Weights of a small GPT-style language model, trained from scratch on English Wikipedia: LayerNorm before each block, attention and MLP in parallel.
Each number is 50 + 15 x the weight over its row's rms, rounded and kept within 0 to 99. Layers, rows and columns count from 0. The size before them is the row's rms in percent of the matrix's.

# o: layer 8 attention output (transposed), 256x256, rms 0.077, rows 59-85, columns 0-127
# v: layer 8 attention value, 256x256, rms 0.0756, rows 60-86, columns 0-127
o59 098:80 35 51 69 31 55 51 52 24 71 13 35 87 73 23 57 66 70 71 61 36 51 39 49 58 49 29 70 57 45 47 42 41 47 21 53 42 52 85 71 50 61 58 34 38 43 55 30 25 50 52 45 44 72 40 47 42 52 47 67 46 73 34 54 41 22 85 29 30 53 51 22 67 37 36 38 81 30 35 37 57 42 26 56 46 39 27 60 31 79 65 91 50 31 59 39 27 44 49 37 29 54 41 56 69 57 55 52 57 58 62 75 69 49 44 57 63 33 36 32 49 82 70 21 74 71 54 42
v60 102:60 44 59 25 38 39 45 51 53 50 55 63 37 59 35 21 48 48 53 41 57 53 24 65 61 45 40 22 46 41 55 36 38 60 41 40 72 36 50 73 61 67 63 71 43 69 40 50 56 84 79 36 56 35 45 80 34 37 32 43 55 68 60 45 65 31 65 61 56 50 44 45 60 44 87 60 23 50 62 26 54 60 53 49 40 74 33 41 37 36 32 61 56 53 43 54 31 92 59 53 42 60 45 47 32 41 45 63 53 42 40 60 29 54 61 37 66 47 39 65 74 57 44 42 44 60 17 51
o60 109:35 53 73 30 55 66 66 54 35 64 33 59 55 47 42 63 72 78 56 40 60 70 41 55 72 33 46 32 43 34 68 65 39 81 32 44 72 48 59 39 31 42 71 68 42 66 40 51 70 63 61 44 20 42 45 80 30 67 38 53 36 55 62 59 57 45 48 61 71 18 50 51 52 35 69 56 28 36 26 32 53 39 53 66 33 68 24 58 33 54 49 39 97 38 39 49 52 50 55 65 46 56 52 45 47 58 46 47 80 36 53 49 44 43 45 37 42 41 47 62 34 52 53 46 54 64 31 58
v61 095:46 76 13 15 33 72 77 59 44 35 46 45 51 60 60 41 62 58 42 58 64 64 34 60 41 57 49 48 51 40 38 47 55 43 36 57 64 39 70 14 17 54 47 34 42 50 60 66 61 69 41 51 26 64 54 46 29 76 53 36 41 46 72 39 60 47 79 60 41 69 47 65 53 42 59 58 36 68 33 61 39 05 47 68 39 47 62 52 40 41 51 49 60 58 65 49 49 55 55 23 56 60 50 69 72 42 74 30 49 30 26 41 34 75 37 83 60 63 43 39 40 37 39 43 59 64 51 27
o61 095:45 75 29 48 36 47 62 49 36 44 52 50 54 61 72 34 58 65 21 35 59 55 52 44 48 57 66 24 53 36 42 72 72 46 29 78 62 26 59 10 21 58 68 49 46 58 49 72 63 68 56 36 42 99 53 32 42 65 70 63 48 39 52 59 70 63 57 43 35 45 62 77 36 34 75 70 54 50 48 49 38 17 33 50 35 59 65 53 37 23 58 39 99 60 48 78 46 47 51 26 44 37 54 38 57 33 56 61 39 44 37 45 45 71 23 82 20 76 31 45 50 40 51 37 44 47 73 33
v62 096:48 19 36 45 69 73 50 73 48 72 34 38 54 45 66 46 36 40 46 71 45 47 39 98 39 45 41 78 46 37 52 81 74 30 55 20 65 53 58 52 34 21 79 48 23 24 59 47 32 47 69 74 61 51 53 65 46 69 46 30 75 48 71 26 40 59 42 65 34 29 66 52 35 60 56 60 54 27 95 36 54 19 61 49 61 43 41 58 41 61 47 44 60 53 28 46 31 38 32 69 49 61 52 61 58 47 77 60 27 66 57 67 53 41 55 45 79 51 45 64 62 42 47 43 57 49 84 59
o62 086:51 61 62 58 57 60 39 55 47 66 30 49 50 41 66 53 19 40 38 53 55 44 41 60 71 37 34 50 57 42 40 51 60 36 64 40 67 41 57 64 64 46 82 52 44 41 55 56 40 38 38 84 37 62 62 40 52 60 54 26 31 57 60 53 43 57 44 42 31 44 82 64 48 47 49 57 80 21 69 54 51 22 50 44 73 52 64 55 53 63 42 42 99 53 56 52 39 65 33 57 27 60 34 47 41 30 38 63 19 48 64 70 42 43 34 60 55 49 37 58 57 50 53 31 43 42 61 53
v63 087:65 62 52 31 22 54 60 64 71 41 41 50 71 54 31 76 47 46 56 62 56 70 42 38 39 30 51 30 47 50 08 54 51 54 45 56 58 69 46 47 73 46 44 69 59 67 23 53 39 26 47 35 36 96 13 30 55 68 63 09 42 66 38 66 44 53 49 43 43 68 17 30 46 59 52 33 62 44 54 27 63 47 35 54 62 39 45 53 50 58 44 57 54 49 55 38 64 63 56 24 44 48 42 54 65 46 35 33 60 56 39 42 38 72 40 83 44 41 64 48 44 75 36 51 56 57 33 35
o63 089:60 74 76 44 46 38 65 61 60 35 30 57 69 47 35 78 46 58 62 44 54 46 61 41 18 38 63 30 29 58 38 46 53 35 38 75 32 47 63 39 70 30 57 64 32 56 45 40 57 55 50 34 68 77 34 47 65 75 69 43 71 28 65 34 38 66 50 44 32 50 41 41 73 57 24 36 66 59 54 53 47 51 48 43 57 42 39 80 45 79 52 53 44 20 61 42 46 57 83 41 50 38 43 45 35 60 24 52 48 44 40 45 44 62 50 49 35 39 57 29 46 71 47 71 55 69 31 48
v64 088:49 44 47 16 45 56 44 92 39 63 35 39 33 51 60 62 37 69 45 45 55 51 60 40 61 58 76 56 15 40 90 55 56 62 83 39 66 65 34 47 44 57 35 63 28 58 55 49 50 07 37 45 45 48 61 56 72 18 42 29 29 46 51 53 49 64 52 67 68 43 77 51 73 37 55 45 59 29 69 47 60 56 56 53 50 50 64 67 53 28 58 04 63 43 46 63 49 50 50 76 74 44 34 56 41 43 42 39 36 27 53 31 59 57 50 37 45 51 56 74 39 49 38 14 31 27 56 36
o64 090:66 32 19 26 63 49 60 46 52 59 21 45 55 62 59 49 45 81 34 56 22 46 58 61 42 66 36 77 33 36 52 52 30 53 81 41 57 76 30 54 37 57 51 60 46 62 38 35 32 38 43 56 55 42 53 57 54 35 33 49 51 26 47 51 63 55 64 52 67 39 47 52 61 51 27 26 56 46 70 41 64 50 65 37 67 27 61 55 64 45 61 32 57 41 46 53 49 45 49 66 59 63 65 71 25 44 48 44 31 62 44 27 57 59 44 65 49 89 62 80 48 71 32 31 41 44 95 54
v65 094:53 61 47 80 29 60 58 34 36 18 52 52 42 43 29 42 49 67 72 55 42 29 27 51 51 47 74 17 60 27 57 65 37 48 41 62 61 68 59 34 62 68 38 40 78 55 59 41 44 36 43 30 78 64 49 51 40 54 65 49 44 40 43 53 65 52 38 66 41 61 54 54 62 49 69 64 51 63 20 45 48 39 50 29 53 45 54 59 81 54 55 52 37 55 50 71 44 35 58 13 22 56 48 39 51 81 62 50 77 45 44 63 56 39 35 87 39 70 58 65 67 61 68 39 66 23 49 70
o65 097:38 62 54 58 23 54 66 62 59 15 65 48 21 63 32 34 48 54 63 39 61 29 42 57 45 42 72 09 48 37 59 42 58 61 54 71 56 49 71 49 58 61 35 25 68 53 36 61 67 58 32 40 57 61 46 48 35 44 55 42 60 38 44 64 74 38 32 71 68 64 58 63 54 54 59 76 56 59 36 40 32 38 69 44 23 55 48 54 56 58 58 37 00 54 47 60 26 46 74 30 40 40 36 53 48 95 53 65 47 56 42 61 66 38 46 47 33 65 31 46 34 33 82 52 67 64 29 34
v66 098:44 58 49 39 56 63 46 65 41 47 56 50 74 53 25 54 35 66 54 57 56 43 61 18 50 60 28 42 07 46 55 21 52 52 44 46 30 57 30 62 63 68 54 39 36 47 72 77 56 99 36 32 55 53 63 66 45 68 59 27 32 48 59 62 60 22 77 33 66 54 59 55 70 37 38 60 37 56 15 32 58 29 86 51 21 56 53 48 53 34 69 40 49 59 58 64 68 71 39 53 56 34 55 43 35 40 32 75 58 57 79 48 39 57 42 32 55 59 44 40 62 23 09 54 21 68 58 64
o66 095:60 43 56 49 42 42 41 45 62 44 49 44 59 12 22 43 58 51 49 32 60 30 66 28 54 49 51 47 36 39 32 21 59 49 72 54 35 39 30 80 98 65 49 22 30 54 37 54 50 90 54 24 46 72 43 72 43 58 60 73 43 37 41 57 57 50 75 46 43 57 61 43 62 22 79 74 32 54 42 57 50 57 87 58 24 47 33 37 53 38 51 35 45 52 27 69 49 49 31 59 53 62 59 29 43 52 46 63 56 52 51 41 25 49 54 43 43 66 31 46 79 37 65 24 38 35 55 44
v67 089:30 56 54 11 49 26 38 47 36 29 59 39 67 72 65 52 49 44 31 48 57 21 33 62 76 53 68 53 75 82 61 69 81 46 53 54 46 45 49 56 61 45 53 49 77 43 22 48 57 39 35 34 32 48 58 54 39 57 59 70 69 52 54 65 49 48 39 41 57 61 56 63 35 43 32 70 47 27 43 25 26 25 17 55 60 25 11 51 45 46 70 67 60 81 82 39 68 54 61 57 64 54 38 37 58 50 52 55 40 52 42 51 62 61 50 39 35 69 37 28 69 69 67 44 39 46 47 45
o67 091:62 54 47 50 45 38 61 40 37 47 59 52 80 66 98 40 40 54 41 61 46 36 24 64 56 52 59 59 39 53 51 52 61 30 56 86 67 60 51 47 66 51 40 42 77 61 20 42 55 44 46 36 59 50 35 57 47 46 35 75 43 40 51 34 23 45 47 38 64 62 62 50 33 49 28 52 48 49 84 23 40 46 21 60 57 39 24 46 23 60 43 60 83 52 88 36 83 52 50 36 40 69 44 31 50 29 67 43 56 56 26 50 42 48 52 36 46 51 18 52 71 57 53 42 59 32 56 71
v68 086:75 79 53 64 37 41 59 50 56 63 56 33 49 60 58 35 45 34 21 54 66 62 66 80 51 71 29 38 46 23 54 47 51 72 52 66 41 68 41 47 32 42 43 62 43 45 11 32 45 27 53 64 52 67 40 72 38 42 39 49 51 41 62 34 41 30 54 52 65 45 29 67 57 72 54 53 50 34 56 63 45 33 59 69 32 35 65 54 44 77 62 48 63 15 54 49 20 42 19 61 42 66 48 65 35 44 51 41 53 88 86 55 62 55 35 55 42 22 40 54 38 34 46 32 49 56 52 42
o68 083:45 77 72 41 52 57 64 53 28 54 55 40 53 56 46 63 44 65 62 53 49 40 47 74 61 62 25 57 73 23 61 42 49 64 57 48 44 44 71 57 40 57 40 55 47 89 08 45 42 62 54 49 43 64 18 52 53 56 51 30 66 61 30 44 63 36 53 76 63 45 31 47 69 99 49 29 60 40 60 53 39 30 53 45 65 42 59 56 44 52 56 46 89 31 69 51 30 46 13 52 45 63 48 30 23 42 34 49 34 67 75 66 41 67 23 59 52 45 41 69 59 39 59 51 43 68 49 32
v69 094:74 47 54 46 27 35 36 29 32 40 48 53 52 61 50 51 61 52 74 44 49 80 68 24 27 59 63 57 31 53 33 38 50 55 60 55 39 56 65 66 73 46 02 42 72 62 54 55 36 37 70 21 59 59 69 38 51 49 62 66 68 72 50 63 38 37 84 55 39 54 39 50 77 42 25 53 46 72 36 53 53 73 45 33 35 59 47 55 13 46 41 74 50 61 26 48 38 69 50 41 29 51 27 45 68 41 49 37 50 49 49 62 31 79 50 70 64 64 50 31 36 65 29 73 57 09 41 26
o69 097:64 45 50 25 40 40 52 40 32 38 48 73 50 40 34 75 65 50 71 51 80 79 78 40 45 42 57 48 39 65 42 19 41 67 41 30 43 54 68 57 65 41 32 44 41 44 61 16 35 41 44 26 48 52 57 41 64 29 45 47 91 56 48 49 37 58 72 62 36 64 42 56 68 50 33 52 49 47 27 46 49 60 48 51 45 48 48 56 40 83 40 66 51 28 57 57 48 37 71 36 42 66 28 81 78 61 65 69 40 54 57 36 41 74 50 43 57 41 36 28 55 72 32 59 74 23 37 48
v70 095:49 37 60 35 22 35 42 48 76 58 41 44 34 59 50 39 66 63 55 47 63 49 56 48 43 66 60 70 64 44 32 61 42 45 40 44 65 49 56 40 56 46 78 56 69 62 55 78 80 75 64 30 52 48 44 70 34 41 48 41 34 43 83 78 30 54 72 34 59 33 47 46 72 59 41 53 56 67 57 68 76 13 35 57 71 77 77 50 29 37 54 25 50 48 29 71 29 64 33 43 58 63 64 43 25 40 71 41 36 37 64 34 23 34 26 40 63 33 32 39 36 18 61 44 31 40 51 63
o70 096:33 43 46 45 57 63 63 55 38 58 19 57 57 83 48 64 74 49 20 48 45 81 46 47 30 49 40 41 47 51 28 52 36 56 25 46 63 68 34 52 32 54 60 51 82 53 39 51 54 55 59 21 44 54 46 43 26 55 51 47 33 47 41 64 62 56 70 44 81 54 33 43 52 76 63 46 49 46 36 48 79 47 31 59 69 51 71 82 36 31 65 36 44 36 49 55 36 51 61 56 63 73 66 46 61 36 55 30 59 53 82 33 44 63 16 39 46 45 42 46 38 33 58 41 27 31 52 39
v71 103:55 51 45 45 45 73 54 51 65 21 73 72 59 38 54 48 48 68 43 50 42 38 66 52 68 56 80 41 66 68 62 37 39 65 72 64 47 64 58 30 53 57 48 56 53 30 33 36 47 49 29 25 42 68 40 73 66 66 59 45 44 33 49 55 59 64 23 44 28 54 07 46 69 40 25 57 40 39 59 40 53 71 55 53 49 41 41 34 39 54 62 62 44 38 65 45 73 43 78 48 73 42 48 45 18 42 55 52 22 53 75 55 58 43 35 61 44 45 39 62 15 68 55 41 12 54 64 51
o71 104:63 71 51 48 53 40 62 71 55 48 22 49 78 41 63 49 45 64 59 53 52 46 60 50 76 45 69 54 51 71 47 32 51 61 62 72 38 51 41 56 71 55 27 55 66 57 47 32 35 39 45 31 51 74 50 38 49 49 44 68 31 45 04 66 48 36 51 50 34 53 39 47 58 40 24 46 59 65 60 20 42 60 28 41 44 43 35 43 56 63 73 56 33 42 71 34 83 46 42 53 42 54 64 36 30 32 50 43 32 63 74 52 35 65 38 54 64 36 32 64 38 82 46 32 37 51 34 44
v72 097:63 73 51 60 54 64 64 81 52 50 69 57 38 67 27 63 53 50 46 44 55 49 50 63 78 42 72 56 37 29 56 54 51 62 47 40 57 32 55 50 83 44 28 70 23 33 61 34 40 64 66 49 41 81 67 41 28 56 41 44 75 41 39 40 42 46 60 44 59 43 60 59 63 61 65 39 41 47 57 42 45 73 42 38 41 48 55 41 42 38 59 41 39 15 35 48 66 58 60 67 82 54 65 33 58 32 46 59 51 32 20 58 23 95 41 83 35 43 65 38 48 64 52 39 61 23 55 45
o72 102:63 38 41 43 44 56 79 64 60 56 83 67 61 51 33 44 55 46 35 58 51 43 33 68 54 32 80 65 55 57 56 37 49 64 67 38 59 28 53 32 56 36 34 67 27 63 43 54 57 76 77 66 34 66 50 42 38 66 29 38 58 48 38 61 34 37 65 44 52 66 72 67 79 63 63 36 39 43 46 41 59 53 54 36 47 57 30 25 47 46 74 40 06 34 43 63 62 47 42 53 76 63 69 56 28 56 68 55 33 54 36 35 30 68 43 85 34 43 37 40 79 76 32 41 71 35 61 64
v73 099:54 24 43 87 47 41 57 77 58 29 28 69 62 74 66 69 47 40 50 67 56 67 75 58 23 73 59 46 43 36 59 59 48 45 43 56 31 33 51 36 38 73 94 49 56 51 39 75 45 50 29 67 39 49 68 36 43 26 49 32 54 55 34 41 69 50 62 33 56 69 28 47 43 72 66 67 62 70 36 46 43 28 54 66 35 72 73 55 60 30 23 29 47 55 74 69 20 63 49 63 39 43 60 68 76 42 73 63 47 62 32 46 21 75 39 69 62 62 73 23 70 64 58 36 57 53 52 61
o73 100:58 55 42 63 52 51 40 44 54 50 65 63 73 85 67 40 50 18 61 63 66 45 82 59 46 77 59 62 34 36 60 48 41 34 36 55 66 24 45 25 49 62 52 55 46 40 66 63 44 50 30 67 63 45 84 34 41 39 62 52 41 47 41 44 63 64 82 16 39 30 31 52 55 71 59 43 70 60 56 49 46 41 63 62 53 63 39 22 46 21 41 41 61 74 67 69 13 55 64 38 61 20 62 48 89 54 61 40 65 56 35 53 31 59 32 49 41 40 58 39 73 59 38 49 47 46 49 54
v74 099:29 23 39 46 87 40 54 42 45 65 66 41 53 65 60 48 34 36 41 41 49 63 71 37 50 60 28 50 33 57 59 54 81 23 86 69 31 20 66 42 74 41 53 51 36 66 16 72 46 61 38 55 34 18 44 56 32 40 73 41 58 40 39 68 55 63 54 43 68 31 56 60 41 56 59 42 64 56 70 36 73 62 52 43 64 31 50 45 65 56 44 43 58 36 58 10 39 51 39 38 37 40 59 42 44 25 80 61 29 65 33 39 70 46 68 35 29 36 54 75 80 31 62 62 60 60 57 37
o74 104:15 19 43 47 92 40 16 47 39 61 82 52 33 58 50 60 47 34 26 51 51 69 54 71 39 78 43 50 51 58 71 44 59 15 51 45 28 40 75 53 61 43 48 46 38 69 62 53 35 49 39 70 29 44 48 52 45 34 69 38 43 78 58 57 67 62 32 53 52 59 55 38 57 35 53 61 70 48 63 70 66 57 43 28 68 42 47 49 60 55 35 49 98 71 51 57 55 59 51 38 46 42 56 44 46 45 56 72 40 46 30 28 58 59 55 31 60 61 51 64 57 37 23 69 47 48 45 31
v75 097:42 44 47 52 60 61 65 77 34 44 53 44 37 68 47 54 53 34 40 53 62 34 47 32 71 69 34 43 23 59 27 39 71 52 82 52 65 43 48 23 68 72 40 69 43 56 69 71 32 64 53 43 43 44 45 45 45 20 46 37 51 56 30 25 84 42 38 59 56 49 31 40 66 49 52 50 29 67 42 37 45 67 70 54 50 37 74 39 62 51 51 38 53 46 67 48 45 49 32 64 46 51 40 63 85 68 82 53 64 44 47 51 47 29 65 35 42 62 62 30 37 40 31 52 66 51 48 71
o75 094:35 52 62 16 55 60 66 49 60 45 75 51 37 59 40 27 44 32 45 44 63 17 45 47 66 81 50 54 46 40 54 38 47 52 72 59 67 26 58 20 59 69 40 54 51 61 67 65 49 61 62 64 58 46 65 57 47 39 63 37 59 41 60 43 59 67 41 56 48 37 44 71 63 55 62 57 34 80 38 42 10 29 81 26 42 67 44 20 56 65 32 47 92 61 38 75 57 61 41 47 67 51 50 44 66 74 87 57 71 36 28 33 49 38 56 50 17 57 36 70 32 52 42 50 60 43 54 64
v76 098:62 53 50 58 35 59 50 49 27 48 48 65 35 61 31 54 23 77 66 54 47 48 64 59 59 63 37 54 42 55 63 63 35 42 69 29 31 51 29 74 48 15 88 44 60 55 52 72 53 60 45 42 36 50 86 63 58 46 34 42 35 48 29 47 71 58 47 41 43 82 31 54 68 42 46 54 59 60 76 49 51 46 80 40 58 63 53 53 36 40 42 46 55 57 65 35 35 58 65 41 25 51 49 37 55 31 45 33 77 68 54 55 54 73 63 38 48 39 39 71 71 16 35 52 48 71 71 46
o76 104:56 59 62 99 47 51 47 64 39 41 48 52 43 55 65 57 30 73 72 52 23 58 59 70 66 40 40 46 37 84 70 42 34 45 42 17 32 69 31 79 43 19 78 41 79 39 57 57 58 44 28 41 41 45 47 78 29 46 39 49 34 41 42 67 55 46 58 30 46 54 48 46 54 17 27 60 60 57 49 55 66 41 77 42 51 54 55 31 41 34 42 74 70 48 69 29 65 47 49 39 34 49 44 42 47 63 38 46 76 63 44 65 53 73 50 60 80 38 36 60 80 41 35 37 52 49 62 70
v77 101:42 16 31 31 43 33 45 51 45 54 55 44 34 53 40 36 47 75 39 12 43 66 54 72 64 31 60 44 37 59 48 65 24 21 42 71 76 48 59 45 30 59 49 46 65 65 46 61 51 66 64 54 33 65 27 73 30 38 22 50 61 28 81 50 33 54 50 66 50 35 34 51 64 38 78 52 48 53 22 52 59 76 60 38 52 34 50 41 47 17 30 53 50 47 43 58 74 43 39 45 55 54 33 66 60 54 38 08 37 54 27 59 67 14 69 59 39 60 29 32 75 52 53 28 24 47 50 29
o77 105:59 16 40 37 60 51 57 57 57 54 65 50 40 47 38 56 27 72 22 28 49 66 53 60 55 35 49 35 73 78 67 75 30 30 45 70 79 42 25 60 39 72 39 38 59 38 49 64 38 50 42 24 45 68 33 60 35 39 22 46 69 44 55 50 67 41 26 52 59 49 35 54 48 36 77 46 53 43 42 21 51 72 37 35 25 48 57 67 58 46 52 41 81 15 74 66 80 43 39 58 59 37 44 66 62 46 21 37 37 46 28 57 40 13 68 41 38 71 48 24 46 56 53 40 47 39 42 46
v78 083:72 59 50 40 68 21 52 73 54 47 44 59 43 55 52 72 29 62 68 40 68 62 76 42 47 47 72 58 45 59 45 76 25 82 75 66 64 47 43 43 53 60 41 52 35 64 58 59 51 64 45 38 27 43 58 64 42 29 25 46 77 59 43 17 50 45 64 35 39 26 39 52 58 30 47 62 66 51 44 77 44 31 57 69 27 26 77 40 62 41 46 44 41 65 51 65 52 48 60 45 52 66 42 46 52 36 68 58 14 56 30 58 50 59 73 43 58 41 76 58 17 51 30 33 47 40 44 19
o78 085:70 53 39 50 41 33 42 64 50 56 72 80 53 54 58 53 47 48 45 47 54 76 60 82 50 57 78 70 40 69 40 60 34 65 68 56 58 49 49 50 38 74 62 64 24 64 63 66 37 46 36 36 39 63 45 39 35 51 37 49 84 40 65 20 58 57 63 38 55 23 38 29 44 51 47 76 39 33 54 62 61 43 51 64 44 50 58 42 42 46 48 21 04 49 47 63 48 52 52 27 61 53 53 42 51 19 56 38 32 55 33 48 35 71 38 52 75 58 46 42 53 43 19 45 61 59 40 35
v79 097:51 35 59 53 41 66 36 65 59 27 50 53 66 44 92 50 55 62 73 44 50 55 32 31 40 43 49 57 53 69 55 53 40 23 55 78 40 23 60 32 73 61 72 47 40 45 79 56 52 52 33 61 30 44 37 44 46 35 58 57 58 41 61 46 48 35 57 40 51 47 42 63 75 49 40 56 50 58 53 30 49 24 63 58 61 53 69 44 58 33 55 74 43 57 70 60 68 67 44 34 46 38 34 39 77 54 70 66 56 28 50 28 53 44 62 29 44 74 48 50 35 51 50 38 45 61 58 47
o79 094:53 47 51 61 36 38 12 76 43 27 77 40 53 42 66 41 68 56 47 60 34 25 48 33 52 57 75 30 58 72 54 72 37 26 59 72 49 10 77 36 68 51 51 33 44 48 60 61 35 66 65 51 38 63 40 46 51 31 74 51 26 48 55 54 28 50 59 40 48 58 44 52 56 40 30 52 40 49 44 27 41 36 59 60 69 53 71 42 57 49 46 64 38 61 61 56 64 93 31 40 39 49 21 29 61 39 72 61 50 47 47 52 43 49 74 62 50 71 28 33 36 60 67 42 46 71 70 51
v80 094:34 69 40 73 57 36 47 35 41 17 58 53 46 59 74 49 42 34 62 58 54 50 59 52 44 61 43 47 45 66 76 43 76 51 59 64 52 65 35 48 43 44 48 56 53 29 58 24 54 39 34 48 54 40 60 40 43 71 76 52 67 58 51 45 44 65 41 54 58 20 27 55 63 71 56 64 55 51 32 19 19 46 49 88 60 50 43 34 37 29 46 69 51 72 45 56 73 40 63 58 42 37 43 51 54 34 46 76 79 53 26 66 33 55 45 64 18 44 43 18 50 55 56 74 39 45 56 77
o80 095:26 60 64 64 36 37 51 46 51 32 79 70 35 49 88 39 56 43 73 44 72 49 52 63 53 50 74 35 52 50 57 40 87 61 53 82 65 63 50 45 65 40 24 27 30 26 45 33 49 46 26 50 67 32 56 38 35 66 59 81 47 65 48 44 31 11 48 49 46 46 33 49 54 34 50 35 63 65 51 40 33 42 49 79 61 58 44 34 59 31 20 63 32 68 38 57 51 66 34 33 53 57 40 26 47 53 60 68 61 61 39 76 46 77 46 69 30 44 47 25 58 57 66 41 36 53 36 42
v81 100:54 57 36 54 34 44 78 77 52 31 62 56 59 20 40 68 58 65 75 52 37 36 43 54 73 46 54 70 34 41 58 29 47 33 65 50 54 56 64 53 44 47 58 59 64 51 38 72 58 69 73 61 61 69 71 41 74 69 45 53 25 49 49 24 43 61 38 45 41 40 35 67 52 46 56 51 48 40 73 57 41 46 32 68 35 47 67 64 42 42 54 53 47 88 43 67 59 66 35 57 64 57 61 46 52 83 35 60 60 54 29 39 43 59 56 46 47 59 43 31 60 23 42 28 53 59 53 50
o81 107:47 64 36 71 48 46 57 70 41 53 66 61 59 31 60 68 60 59 64 65 46 47 46 52 73 23 82 38 18 42 61 39 58 54 52 62 58 63 66 33 46 38 53 54 65 33 43 78 41 80 61 64 57 29 63 14 72 73 37 55 41 29 50 30 67 66 61 40 31 18 51 68 49 45 75 54 58 25 38 45 55 45 26 56 50 35 51 50 41 70 34 46 53 63 43 38 34 71 23 62 61 34 67 52 31 64 18 53 50 41 51 50 26 73 43 63 50 58 20 70 58 60 46 57 12 63 31 50
v82 098:63 14 67 38 20 58 63 59 38 40 43 25 42 38 36 38 55 39 65 46 72 21 34 33 58 54 69 34 42 45 55 57 54 80 54 73 44 40 76 53 35 40 65 60 58 34 48 75 62 71 27 53 57 45 60 74 48 54 63 40 37 31 52 54 63 62 74 59 53 50 61 70 43 52 59 54 49 74 51 37 53 00 48 63 40 42 35 63 60 60 39 46 60 26 43 64 24 51 50 34 23 28 50 37 42 40 43 57 44 36 57 30 25 84 42 45 65 49 45 47 54 29 36 25 42 63 53 48
o82 105:75 38 66 35 24 53 60 48 43 32 53 44 72 58 36 46 61 70 38 47 63 38 22 41 40 74 70 36 48 56 55 42 70 46 61 55 45 54 79 54 47 42 53 57 79 47 36 41 51 69 45 57 45 50 51 70 62 52 58 42 25 27 69 64 65 36 67 64 63 54 55 76 38 64 53 43 67 48 63 24 65 09 55 75 36 43 35 75 34 35 80 46 94 40 49 68 25 39 62 29 39 37 53 31 41 35 33 32 35 46 66 42 37 70 31 65 32 62 53 49 44 23 44 32 47 46 67 65
v83 088:45 38 45 59 40 52 41 41 61 40 24 33 73 71 63 53 49 59 45 47 54 63 53 48 53 43 56 17 58 54 68 43 45 36 43 70 53 66 69 36 48 46 38 67 73 59 43 69 44 37 59 67 59 57 62 53 41 58 66 53 27 34 52 94 50 54 66 38 66 55 65 68 56 74 67 74 41 54 34 50 18 41 24 48 29 57 38 47 44 36 54 53 55 38 45 57 44 60 57 59 50 24 52 35 45 52 51 26 26 40 33 53 56 20 28 38 45 74 46 40 72 52 53 57 61 18 63 59
o83 093:50 20 57 58 49 50 30 48 56 36 51 33 59 51 25 56 36 53 50 23 59 51 62 53 52 55 62 15 50 46 75 44 47 21 61 54 52 45 49 35 38 21 40 55 48 53 17 47 54 51 56 61 37 58 71 64 61 37 80 62 41 54 48 69 40 77 57 44 65 86 66 77 67 38 72 50 60 36 66 33 37 64 50 37 33 42 23 58 57 59 36 44 68 55 52 43 54 53 53 63 40 50 48 54 76 52 69 58 28 56 40 43 61 21 60 41 32 53 61 38 56 47 87 57 62 35 50 64
v84 087:29 51 48 47 32 62 60 62 52 45 45 25 54 29 37 38 28 49 73 38 53 43 36 70 56 43 82 72 52 65 54 64 72 55 37 68 46 37 56 41 46 21 50 42 49 07 53 38 38 52 42 38 33 42 30 45 55 90 44 44 56 58 65 27 53 38 50 36 69 39 66 55 65 59 55 30 64 36 70 44 52 26 56 60 70 35 53 56 73 69 75 50 48 75 42 61 69 22 34 36 58 60 36 48 85 32 48 44 54 59 76 59 62 25 45 49 47 63 74 53 65 47 61 16 59 47 67 44
o84 092:66 61 56 60 43 72 48 66 82 37 43 51 52 30 41 57 43 69 26 67 65 37 47 71 52 29 36 72 69 40 54 63 42 48 50 53 43 65 31 24 63 47 50 30 58 41 45 45 51 67 55 81 62 49 46 39 58 52 58 38 35 22 38 51 33 33 56 18 62 38 46 40 33 63 63 22 71 32 62 34 26 18 38 57 77 35 60 61 40 67 57 55 50 60 53 61 65 57 51 48 61 53 32 56 67 16 35 53 45 62 55 45 26 37 66 69 56 73 57 60 52 42 41 28 55 37 46 81
v85 094:45 34 52 59 44 40 81 64 73 43 64 70 46 51 38 67 42 62 43 50 45 09 58 50 58 38 62 46 13 64 58 65 48 60 55 63 32 35 53 43 57 48 68 59 31 46 27 45 45 67 75 28 46 42 41 17 41 37 52 45 63 63 58 29 52 30 56 56 45 66 17 50 69 49 50 36 49 49 59 42 48 36 57 58 65 52 43 40 34 57 55 37 44 40 51 48 54 43 35 50 72 45 67 38 32 55 36 50 66 18 78 58 59 63 57 62 40 50 60 46 47 85 34 50 70 61 55 54
o85 094:54 29 62 28 45 46 42 76 99 11 70 60 59 57 53 11 28 54 35 49 43 00 42 52 76 51 66 31 44 71 58 41 31 62 56 55 52 43 65 41 73 53 51 71 44 44 41 80 60 76 82 38 38 48 16 49 66 54 54 49 43 61 62 33 40 38 49 48 49 73 16 57 74 53 35 54 41 77 53 54 50 42 60 59 45 66 55 33 53 51 30 57 78 46 60 43 48 68 31 47 52 55 67 39 24 41 43 69 54 27 57 59 40 72 64 43 38 45 44 59 50 69 27 43 50 65 65 46
v86 094:49 50 50 62 50 69 35 49 45 26 24 62 61 47 41 50 48 56 43 50 40 54 38 61 23 63 69 59 41 40 40 59 72 61 49 36 52 70 54 54 48 56 71 60 36 34 62 41 46 47 43 63 49 37 54 57 55 48 73 70 44 39 51 69 47 61 43 58 51 57 45 52 43 57 50 68 49 75 44 64 40 37 46 65 59 70 77 66 53 36 51 40 38 48 38 73 21 47 66 51 44 39 58 57 62 59 56 58 38 63 18 63 35 75 32 87 74 58 34 63 41 35 55 56 33 00 64 38